Weights of a small GPT-style language model, trained from scratch on English Wikipedia.
Size: 12 layers, MLP 512 GELU, vocabulary 1024.
Training: a variant of Adam for these matrices, 80M tokens, 5259 steps.
Each number is 200 + 20 x the weight over its row's rms, rounded and kept within 0 to 999. Layers, rows and columns count from 0. The size before them is the row's rms in percent of the matrix's.

# layer 3 MLP down, 128x512, rms 0.0823, rows 100-127, columns 0-63
100,172,190,221,216,193,194,190,207,173,198,186,196,201,197,172,189,191,206,190,195,192,197,184,219,180,180,184,181,170,218,227,160,160,183,252,218,222,233,213,188,187,166,187,195,209,169,214,188,205,237,169,184,194,219,250,237,212,200,235,195,192,182,202,209
100,172,186,181,182,206,213,174,202,196,204,182,193,201,202,187,177,196,221,203,175,204,205,186,167,186,232,241,216,195,197,205,203,211,231,186,187,190,182,173,224,171,205,200,207,213,147,197,217,235,204,195,195,206,203,183,187,172,199,203,212,189,171,202,156
101,187,169,216,170,184,210,223,218,198,214,208,180,194,185,158,187,215,187,176,184,188,192,186,214,235,243,200,194,241,210,201,173,189,154,184,186,195,202,218,185,173,193,198,222,204,185,189,212,215,235,170,205,195,211,198,165,200,237,182,205,221,187,201,230
096,208,209,196,239,210,226,239,205,240,173,193,209,215,220,214,205,185,201,202,205,219,189,239,185,200,187,206,206,215,214,176,198,194,207,226,209,194,196,200,184,170,210,196,186,211,211,239,178,182,191,197,169,219,177,200,185,210,229,207,205,196,200,227,190
092,211,221,192,208,186,181,221,188,172,170,212,205,198,174,211,193,174,215,226,207,191,193,212,207,204,237,220,185,204,158,197,222,216,192,180,197,178,198,216,177,196,171,170,196,198,209,192,176,237,200,193,178,196,238,189,204,194,223,203,179,207,230,178,197
101,213,196,201,240,242,205,208,192,222,173,211,212,198,216,223,211,215,205,187,221,245,191,195,185,176,208,170,210,171,187,223,197,207,196,120,249,224,224,229,191,235,220,166,199,178,203,198,182,195,187,190,195,196,248,215,220,241,171,202,220,161,192,196,192
107,176,211,198,238,189,197,213,237,181,194,189,190,240,228,238,170,200,176,182,202,198,192,193,181,200,212,198,207,187,234,212,177,212,182,202,214,214,217,230,198,217,189,158,192,187,211,198,223,196,156,199,192,175,234,225,222,212,214,181,220,180,217,180,168
098,230,218,207,168,180,221,174,206,191,191,215,164,160,214,173,199,192,208,201,175,180,179,225,221,176,185,219,218,210,213,171,205,180,190,212,213,205,173,208,188,197,179,225,172,203,194,197,186,187,213,195,218,199,157,208,224,186,199,200,219,188,195,196,175
101,200,185,206,210,178,215,220,197,177,197,203,193,186,165,189,182,211,177,204,184,194,184,233,224,200,202,168,214,176,183,175,193,203,171,218,213,183,221,216,213,221,192,212,180,190,243,198,196,203,209,187,207,199,227,222,251,163,228,220,222,193,193,192,187
095,225,230,175,232,226,173,222,202,236,200,217,202,210,172,203,190,181,196,212,184,209,203,209,207,232,231,263,189,179,206,178,189,190,189,155,160,253,181,194,213,145,230,205,191,181,193,181,201,156,197,226,160,207,201,209,183,171,193,217,199,228,210,165,208
101,178,205,169,216,215,148,227,193,190,208,229,208,187,252,198,167,227,209,204,194,216,175,214,222,200,217,189,186,213,232,223,176,218,166,184,196,183,180,212,207,190,228,256,197,185,226,188,210,224,210,159,196,182,174,212,196,188,182,166,217,197,175,170,177
103,174,222,187,207,264,196,201,192,156,202,243,158,232,200,194,232,196,193,167,193,215,197,181,215,208,192,215,210,177,195,212,185,216,204,244,202,208,206,170,196,230,237,211,199,189,198,227,234,169,177,197,189,237,202,188,185,207,179,184,223,207,205,182,160
096,161,186,222,200,182,177,182,195,177,231,209,201,216,205,232,188,215,186,180,250,178,228,227,179,221,223,190,194,164,157,181,212,192,178,191,181,195,200,221,221,212,187,166,238,215,200,233,227,221,190,208,197,196,202,202,223,192,196,199,179,214,191,201,203
096,204,189,191,191,237,196,211,197,208,195,201,189,190,194,225,231,229,188,211,180,242,197,175,183,214,192,184,202,204,182,216,149,191,232,193,225,210,182,212,215,190,184,211,187,197,203,208,197,200,207,222,197,205,162,192,185,245,239,212,196,179,211,220,231
092,219,181,216,219,200,175,229,204,176,208,226,179,187,239,189,179,196,184,195,199,201,186,207,221,190,220,199,199,199,251,187,187,200,234,207,195,192,204,192,209,185,175,188,163,155,216,219,205,176,211,205,199,205,228,223,223,167,211,214,199,237,160,211,155
103,177,221,182,199,234,203,206,222,180,197,211,241,225,209,202,224,219,201,216,221,224,219,197,196,182,187,206,188,194,226,218,202,249,215,227,196,153,210,186,176,194,191,188,197,221,199,206,202,223,186,228,228,207,212,186,203,205,170,192,176,217,231,195,174
101,213,204,207,205,210,221,194,185,206,222,231,200,180,188,217,189,187,217,188,210,172,206,191,196,169,189,205,187,217,197,169,217,213,168,171,231,214,199,191,223,192,209,180,180,196,203,195,193,159,191,202,182,195,210,217,184,220,218,211,201,195,190,225,248
092,168,226,200,189,205,173,222,188,235,208,175,215,171,191,196,195,204,242,221,182,186,186,231,193,204,193,185,207,136,175,180,180,199,205,244,186,249,216,189,174,192,222,212,168,175,208,178,204,196,228,222,165,186,198,201,191,254,188,220,202,203,182,177,210
092,246,160,166,204,189,204,201,155,166,200,185,207,185,229,179,215,205,188,176,204,230,208,153,191,209,221,187,216,199,161,196,170,202,171,197,190,215,205,188,173,178,195,189,219,188,184,160,178,172,198,203,228,203,217,205,191,185,198,189,173,214,206,163,180
094,222,190,187,201,203,217,193,186,224,186,218,200,190,206,209,224,185,233,190,224,217,213,195,201,224,226,206,172,192,205,204,179,215,202,176,193,210,151,209,195,179,197,174,197,188,181,192,199,230,194,225,176,184,223,188,181,197,186,210,221,203,183,208,209
104,184,164,196,189,202,224,203,199,234,224,205,222,216,166,201,162,193,199,190,225,199,214,186,201,210,213,199,232,205,210,233,216,203,209,231,218,217,178,227,211,192,198,203,198,209,208,199,223,200,215,212,217,202,209,161,209,220,166,180,193,210,213,170,204
091,199,190,209,230,204,209,203,182,163,198,176,226,172,233,203,218,182,239,179,235,227,213,222,201,216,203,179,204,190,192,201,199,220,188,219,189,205,199,208,185,193,215,217,210,199,170,220,216,205,210,193,231,197,182,233,205,219,219,210,193,202,200,199,203
095,217,219,187,188,236,188,182,199,195,229,183,193,201,171,193,214,211,165,209,188,212,210,217,206,176,160,186,188,188,216,265,164,214,177,177,184,194,225,194,202,214,186,169,197,214,206,164,193,221,184,213,239,200,197,211,204,180,183,241,195,221,172,191,197
108,206,218,242,154,183,212,226,203,175,197,177,226,206,183,213,225,172,207,221,192,148,191,189,200,223,211,197,212,205,199,184,213,204,228,187,173,179,186,218,193,203,199,176,194,194,194,227,189,178,196,179,203,210,181,194,203,202,166,211,185,185,170,179,215
094,210,221,211,211,167,192,166,199,204,223,206,163,211,182,209,200,209,203,169,192,217,195,193,222,217,157,206,212,204,227,196,185,172,206,171,146,182,196,204,205,188,189,219,233,170,219,163,199,183,204,216,179,178,166,209,175,236,179,197,199,205,205,207,202
095,221,173,168,209,210,224,164,197,155,229,224,185,205,186,231,206,217,238,186,170,200,208,208,208,186,218,208,211,210,179,211,228,207,186,204,228,201,232,178,223,212,249,237,187,177,225,225,175,180,170,221,181,171,206,200,170,178,188,166,224,206,220,181,162
104,204,211,181,234,233,208,243,185,184,187,205,217,190,191,189,229,195,216,168,209,200,191,175,220,201,159,162,215,204,175,164,230,188,198,165,219,174,180,164,196,172,193,174,183,192,169,201,181,208,218,193,198,207,172,200,237,218,190,184,172,185,220,204,210
095,231,213,163,195,178,204,201,196,195,197,190,191,168,209,224,225,170,146,219,209,189,234,190,199,203,188,180,207,211,213,195,193,201,224,158,195,197,190,192,206,245,188,252,199,223,245,194,201,232,200,226,197,195,227,190,208,233,246,205,193,215,207,217,188